Weights of a small transformer language model.
Architecture: rotary positions, no biases in attention or MLP, normalized queries and keys, local attention windows.
Training: a variant of Adam for these matrices, 472M tokens, 7474 steps.
Each number is 500 + 50 x the weight over its row's rms, rounded and kept within 0 to 999. Layers, rows and columns count from 0. Numbers have three digits each. The size before them is the row's rms in percent of the matrix's.

# layer 9 attention query, 320x320, rms 0.102, rows 210-230, columns 160-319
116:586473457606536476558497473438542529470538535462473425505532538440440542514547466400483498543434485552469567536524563523521444408492499432478509511503454482462547491515483494452501470491463495395425545416450579566562454483472529486546585543477530558481511521496498468444536460454523594537548473525560494520564521464530466532492515405535425580519552523566532530342442525536504472560532451419476463532502506498576538492452526589524502530543567560523434487451455485551524484432490477
109:575552448589537634474479437453572510474516499491477491469489517421510541501529478491525476608527546543495487482559508562538497455483479435529512511572493455497591505540517410594530499530545452477440490471443528443477516424491539475507491527406447475503544424365468475445587477539550505572541510532460564572470470433552503429546486507489506519566449439527517512507479532550494466551515604457423509556538448466558500560520421435537471447474470529501523430558515587510534454550526514
111:563585520527531490506489498583431491443586616487551499528480504539434499544443565496485406492503539488537459532508515374436446493496458483556496526471516545538581537524522479508466570482407386522510436509415526514468609537554445446448499478483454468555452514445455482472435527606518469518558435512358606458453558443503496506554441491490501463542509515594479603480467492555565476538547570407523485487522475513513519500549470417449455469469474526416536476421442563529469558476514429
090:477510447520563568488451558575561474464487489516427425506496556482477597503517474453496526516480459544441512425446489479443519502478441413472480531467541426550487543527490557474524472646447450450512484471442466482491484483604574516505547524576445473452515560535562502513466505543424451544570541552533503429572569526546501556464427467416508541497539486464527555467549445532490488539541452474499472569506484537496520574572583512481482390657480515480567541456568559446509441518488467
109:488530531509491538541499404456518479558523468381482520433548521531521488415531476527479507595493577528482551500579524548550480510607601466466514434500474459527542561479478379609548453490494535474506485570496492487546528417538534441523460504531590517531538460457499523390547439441500508456423478580480526479460483487419497462532589540535552496430531456498496409516486567481533482497545586505490488534530513522479523501627480487604447486462502525459477498542542457469474519419543579
091:499558521587484544499512545552540510511509507517524438463437417480539515559475462508501477567543505522541416440512441614558599457439448460469675532606518395489538522560539474511518541487608468555435462439494401401459462545465474507467535558583423528412510482440456522571565524565509470458509570513480518505451445433456499383480501506483449508483429524502523497517536554461503485454494534491485596474433476512536499503553440424530487519403402452532497463529505488479484469504503458
088:556490591517479497582491447512514472500553466517553471467500524550539460487546570456514504492422525593525512427579581485483545452477548434509660507508496456536535508498456505551518437465509497511450517441489404469529469554525498437520605517614497619531500473435504492483442525595522535492524506597476458447433537372531509373517407488563527620457509499637514525508406442449506449499460462493461528377482598468571534478523500500536425562480416410524436550529507429569433555394505493
107:531508531465497418460573525479378478454517578541513583515508482495485461486489565562477455451461499429499465551416524402482434543544534542554379466462512633399494472425445451403476568458470430522550512472493511498489531455482472512490398437415511477581477604523529445474421503490493504466479460459486540518554475570483492624597474538526504453578482501501408503542478453543549502512473438507579523507499450473473483473488532468478532453439561549480495536526417566507509561516473484
077:452529493443525477454457555589475465508535525508439542549543590556477572440471516557495534425408496421469492520444444417502464611625505514515429432482500500458508565537521368544549462530443444499478496585407544487450525414534491529552448522507488450560490522541524499414487479488506455581554504537496542492485469527459494512496488507450523430517468422407470430576522462525477515505501488528553495520587446552388538547544518543541571451536513467410596502447508520476472503608469491
102:525516491443580511648539527444446490457493464489548439546526567532493535534505489484360485509360473523459547430536492466513524473516537559505567485515529457582523528572521448443571560482412448373468467493434552490426560484577526464458501462652507565473523520463501582534509492564492537484509522482599510379488598453506595505449537442442500497500456549460480515470502528487466441486489521507596445511520495484465484418544476570459505461634532548493553566435601573514430576436489494
091:494502475519521589545484496622578436472476509476434501467469501461523579510509431459483534550508407518462552505478445517536497542484428422501480475493488493524488530473466487541526441592520485529495518488484528442446565403564541470496488562548437425456540458450506565447538433525461513522518528545485512467605485600514462573409498541457568455421527485483480524528591470553504537511523527538446512579539428516425511600635517542520512459527579508505556544509556539442565442476427546
116:479505498507498603508525446511569555584555418432507447549490515411493508543533507360529458535606507563515528551452505523493542446507477440429563530546581489556510488582581496548468526447488561467546534531515559549517474509501537557536444508435534521407574446464429568491542519542521447562500503520510484505501464464494480474440543450492605475521511520475600526486499519537531538512500578526438555546483450486502504490492445463542462506572498532565491488479510530431547419630594460
110:504587480479516497489485527449521575485506492634453541489474458521509441472473487443468485495387513503474480408548509563521552519400478442541438555572466431548583502465453531494527447505549355553435505398469489460489526490538589526517500496614440510439472486536572459482456533617369434494564505489570509466475608555473433499579401517393491521491545550404523453497500410542502569483503494575548493524516473526529592530460579503480479400556427458516531483492610579527469430528460437
099:514600493538528566447481498530542514527492502552521556570505384511444527539434414562454520502474396425625393577487512511521504500452445545479492438476440580478492554456561419459487519498537389626429479531514537519467512521541525521500482468510449443500474402360457604396566423529560478495501478436440492523425421485548461485404516524514511412626459408493515550568561576456492465516477418518468563485540398459497457501493397431514566510429525494556545420487429465532501467586437520
080:504524457525587534468507553451502473362430521481486525477475491511545478470464518570541496482558470477533386572460489451563526391435591477490539453385500520454437506450548539543468565583413474536526472508578478546483497560508529491443436359543544514457495516468558448535482501524486573398508462494527451526466473501500560437554514461418561439552485444551603463597494542577532456552555461553530545470536438470537499437461507449480499541432517434557462474499405454483498488431420474
080:443472470443505570410519558418448521449474474537549505497526467450532509508477415458508541530493501499496513492468468493491510453528521559454506450518421489436544488471490518488569553560414496384543435404534460489405530529438483477504556505560518505465513535499534446508491504476504526473508449544446527444490513491565434510532460435550487431391453580506473519559513524611480444514533502451523416549430415488451477509451552550572487534379532475510407470510561481481545612417368539
097:484432471521475482515426535491488467555418547463504528463479476416529430466470464493483482439566488526523531453512408487460493398486471472369496522432526557437444441399587552409402471523513460523523440481615446512457479611431389461494565461504498467409518511510601617541594543462441538379505502548432457498517361525591507497479457522520498499458488502488439399478455543490493484436559458423458474516436509531476475464486489607538551580372525539479513468473480489520519486440495524
080:462443358373405473610494486542584481509577456502437518527464448543600498567454465521548529413485402395516594518532441560460512585478386497553472576486504483531487516475558608469530450499385545518532515485641468528472476524433412493495527479476472489518467482529443547483489527452579480425506568459562429492520530429570430510423501500602461525478439443451424489495514516429469564414525579551490492500515513415532469498480449542522417449526501526493465434533472551488544572492502497
102:480453380389517517474437521543425463494445434481523501485527527451562454487390480389495485485524447545495542513486447481508438514509471498451561483548533492491627446537526499432529534500515428522511469567581436445423577526414513525470603518664537472448524569476570449509534478454525546412528460512576486529502514517604496495470480475526579475484486592510469499482466541488548446401513519453532481587421519555447486517411547515527552567473483491446389467569558498508470520441479572
107:501478391431524499539442541498469504503461451471498508506537498427567514469408499574473495523509444563541477428598494458516484392464491550494530486488520543549476525374509525461507510502562453525444421498644458547431517601410386481544621495600462426422480473418510453547548490416509581360531432514463473488513360588668546487486426500480550463468475445514455399465479558465495440474519448449497432482425524551490507450433531531549488593436531476474396456534409474590462497430474580
091:562455484505497480462469511585426606473547518463409487474558519528433523505546514553457566490428527443543478546521566421523428435566594598587552466493468494439480496437480424570518599533500443513487519505561475528490413565568454575497467543471546476583497475527448429532494439505529549552581457546374585455501361548558532481513507561548458466528445473651482508496501487503504521547517547488469525371563448512516492457557480453538565525505528535438464494431428540502479496484525566
# layer 9 attention key, 320x320, rms 0.0981, rows 210-229, columns 160-319
097:540581509535509611476510531489562485503540506474433399484473493469524479535559498420533451515474562548430445436495520497533530548481565469563536466502469442543579584537454480451562513509457500502455572457392461422481408495620526492429607579523526482467522472405489516462443504595522527527492459564502500417523479441579503517518447450529492558470534377552624454472482482453556521593551482488484532500532521448555561466521499468488441480598470564554530539475557509543569447509410574
083:496560563446542562445548580452434519519569505516445375496509469507565509512490570472494418516451531527512368520479436487536587482417526525572598475564481434593520468542541520583597556527579449498516528540433470455460506505626556469441561587605516517396450511473516536525484581525586460477544453498485575485440482481541576462567504470507596512535515384559508539521464454482539527522504480566465502508576446596530547496485482409474486480575361468504471563506457539514498488449436485
114:472561520593604565438489492466430461496495577513526442519524442491547407568494497443509427499454557557577469465429462455497582508483487534458455476485531507554617449511509455444408553559448460450489513501466473470452532540580492474430507528520538528498523518460553526577478546543529492473568469436476571480519535459439539520516431497439596488539538522592487470463409505575556475434450510544447473524414396515451571474561497384416428411581414441513491552499593554460512563425478509
098:422544493508511528552490573516583475419518565498522517451503460488466532544492566495532390455579423582530538387442535535436464549424428535513557537564537587547530585481561400529483490445449477512546486505512492496492560563568502566389493546446475497551531514548484484449524401515409399497571566466495438478447542483573511467511456468422592476429357489591538504476601480510430455548391470448508608370456539495545509507448518509586488433490519474455516474490541480412503434583545458
113:488548487538485488416512501530450521562412527466504466435566541585473577507481576429490578633563519576475421563461485410564487481421501468558496459513426425528447519429407519593547484551498527508537518525478522534574502422534483511498433515560415520502527475539550479479561517503528511484465394523451543461501441611483490520517544477467585402516548551418591563556488491483556408545537511555488477528641399541479472627426453429546419470491528521486442495536442498488460573414553513
088:515515608440520470473568501469440495504583524576426490492512454481574532498432494476449461464467546454538402545507433504498596482396450559601587501600488477579495473552566543514482560492534432532573495534458443486432514491494544540481538553562570438458492512431446462504501528517585505446510522535498544521428492512459544414562500508507519483537450444553439485514462448533532541451560550513554433525504546570437569550452494410498435491547362461448426585455443483525504368489415442
081:484542521464504548417465522463481544539473523469421471468557512487587460587523562465529427540502550572477474479495463466509602549508551506568514434537473461535527465454506550513445595558502502525463534535477424477443550418605510529551555543595505452482486399486540494582415540605534513469513380569496542439508455512484495559549469543564615459495567456490502441496491496586562455486500519566525485540488511508411559506489470424553416436548406483504435660475438522496531491449424527
085:501503465547541530590502461499491451485438490531594519558500486509425519411543447488532512449449473467461593457485522480486491500583571496408433481443565564469535475572473509412505407552524504444417487469538575520536480526385511396494481491427501598482497541533510578486535436479486539479496503405603489538564532470469521508501520462446466556509508524519462545467455633425481529455479486549476503495465493515509396376536524582422571532490609522544523444511604521518524669481561526
076:441510442483499484569496538601531475536426501551566553503445496528435520455498399430504583472479371513483634522450531461444489541517454508424480528488483536517482597459500477511545428499539496501533472521532592553503463508419468509431464466462478518491535529583465507425542422450536437536498504424537449486505542541420568436422523468427494509467446598495491593448544523496450480512431493523467533474528405513524421525431536575446496459488595480528575424594576518502446590466608501
099:498522513538498484534557539511546467560419499511475587505435519569456556550484379405515522425487589470574532517493464503411473514502374449552488525515518589531476510444505463459418483502476499507522514543461496451566562494507517529476417461590495502444629603557572522401623375524428487463445491457515375458540594538622510488423492497475474416407482590530544459384559459499511530478537510514553552460439468438514523552393565590494478462527561508471540423477427508474492432567502457
114:449530512465437529509549509570542443509448550506532508502550535499445569527493578419452476491602410596505509507489469479525447399368418483562540472472483525537423481497514405583524422502437473521591448524537551492479570504528478521462406513450383543478523494616480483456566402525493443494541535434446547550431508476613481457585532465444572443499456523543471574482611471482528456596572516528481507434578433532514443584459474480583441448436497487479488424518502494428482517470583464
111:582410542396515521491599548508515589465585558529500421605431517509489520500478455473448557463564520535460469547490486611476427479482492583539502553521410503480472544537644497561674461414483495464493479532438489421525511611604423555468542573545521544441472569475441516427592542489522460480466538494494544516499479476541543514411506483530458510509432421497551528495532531471380589500573462465468523500584502494523460486618463487476492533540375467511567479524477500452462412545439461
092:378521485389470490570551462483501416550537525550502561452522490519511606397508496398556469517458469512522494455445521508479567548524468497552439531599468517509550594521511480513391463524528551534538437506490498470478618569387576509383513442463538505557527591478503461505419457504485450450572440486453447473543564551566476532519476410433550476495491483532512447580543459589521507520476546479509511404473490601530472577389453501507562436511492536518519443467710577478481520512563468
098:537468568552539548431575536487468453567526505616462448612478469503482528431471486474376506447429445480569471524589476470552568474508440505521569547478414459521502500540515408498601536463530427478472482462445522497473462538571545504472453465592533557442482586430463520510533530491498602489613543494529555429431514519537473420557546521447476592483548553486448548451452509521570546500553478469514471541493436543447565471567465513412466500442492503594473486485539584567402416456463461
080:469512453450504497395562481576439448615507535498485592454508452469479505512516449448498603611438599584536552492667535594422477530520462526481429466519520422478561489419478501529410484522462462424334402501478497421529525516499514496459412567455564438566521488475394586502484488573503460534443534472554487594489545484470456540477539498531409515572489448488541429518494453590447483444520551504453472444560589477514552492553435480458514480516491533465518507543501476468504454535551560
088:476469547475542440428475521544512474500545486514483518461504450507518440444451594470461440557501520560546591480486587435401525561479502520450493578467420467588517510459480521543478492487599467491550457494574447561416411511425504415520465550531429493533516468517414486470537514468449469578394484480523369499569518534508422385504534565438424530471528509555421456451526490559428453502416484426472544537486577524477448481497430521407511484531477530504507521522584417552481496532473602
083:563490566584519452478584544486513479455531436616464508503392453419479483464482454573464482615419640511571460483559506590463533548505396490498496514445398450479535525503389561528518479472517475470522503491466539512594420409487520490420437536442498484506491490485484443443494455354492591555460596492545431459476508534492464437474554494500461521430591448488495492568607415512508441530493505452516477462559551409456484483523482570558427463575456552576478545564490429499532446462486533
106:569513585581569491448503621513556481523453449528459467428443521463483518400509587537526554555528555576500481415538532529463547438452509472400502458441403438460545692549488444470504426525524464509452488487483510389576473483506531532490523524564478459447515520439523572474567469412504488575453503475485460462473445567499517521438516538466512518518559450565552405466505532510502494490542400421479506496560529472491560487559537517517500522521483544493528548574513379504486535431572480
099:518534491471515537512398434471403551426476458424493534466470593500485573501443500557487511586502589448479414532524567360495425402493524469517520413510503549494478460483477520469436609541507436533533528549505522529511568522482514506528494482570454422522513521457595440499492528508490439481567525539451549519481498591513542627546534578521549487555614564497425501504516478506527430550503528485478513522448575484459532439489484465625479593469617583490494584432466517407538518425546521
104:489525434439469434451392417529412503425457504463498474442496521526481460475418540553414444499555422481502442546420469392470464522394529494557516459540540554510537471479505567490458551515581528489556454509544480620459557569443489563555515461505461485569493455555533414516499540563450454527571503483448462468438552493468497571567522536473502472488539579487419515465588418543496469526437551526466515598458594540494446503445502560489482521471563538477469409452547502443516476577528430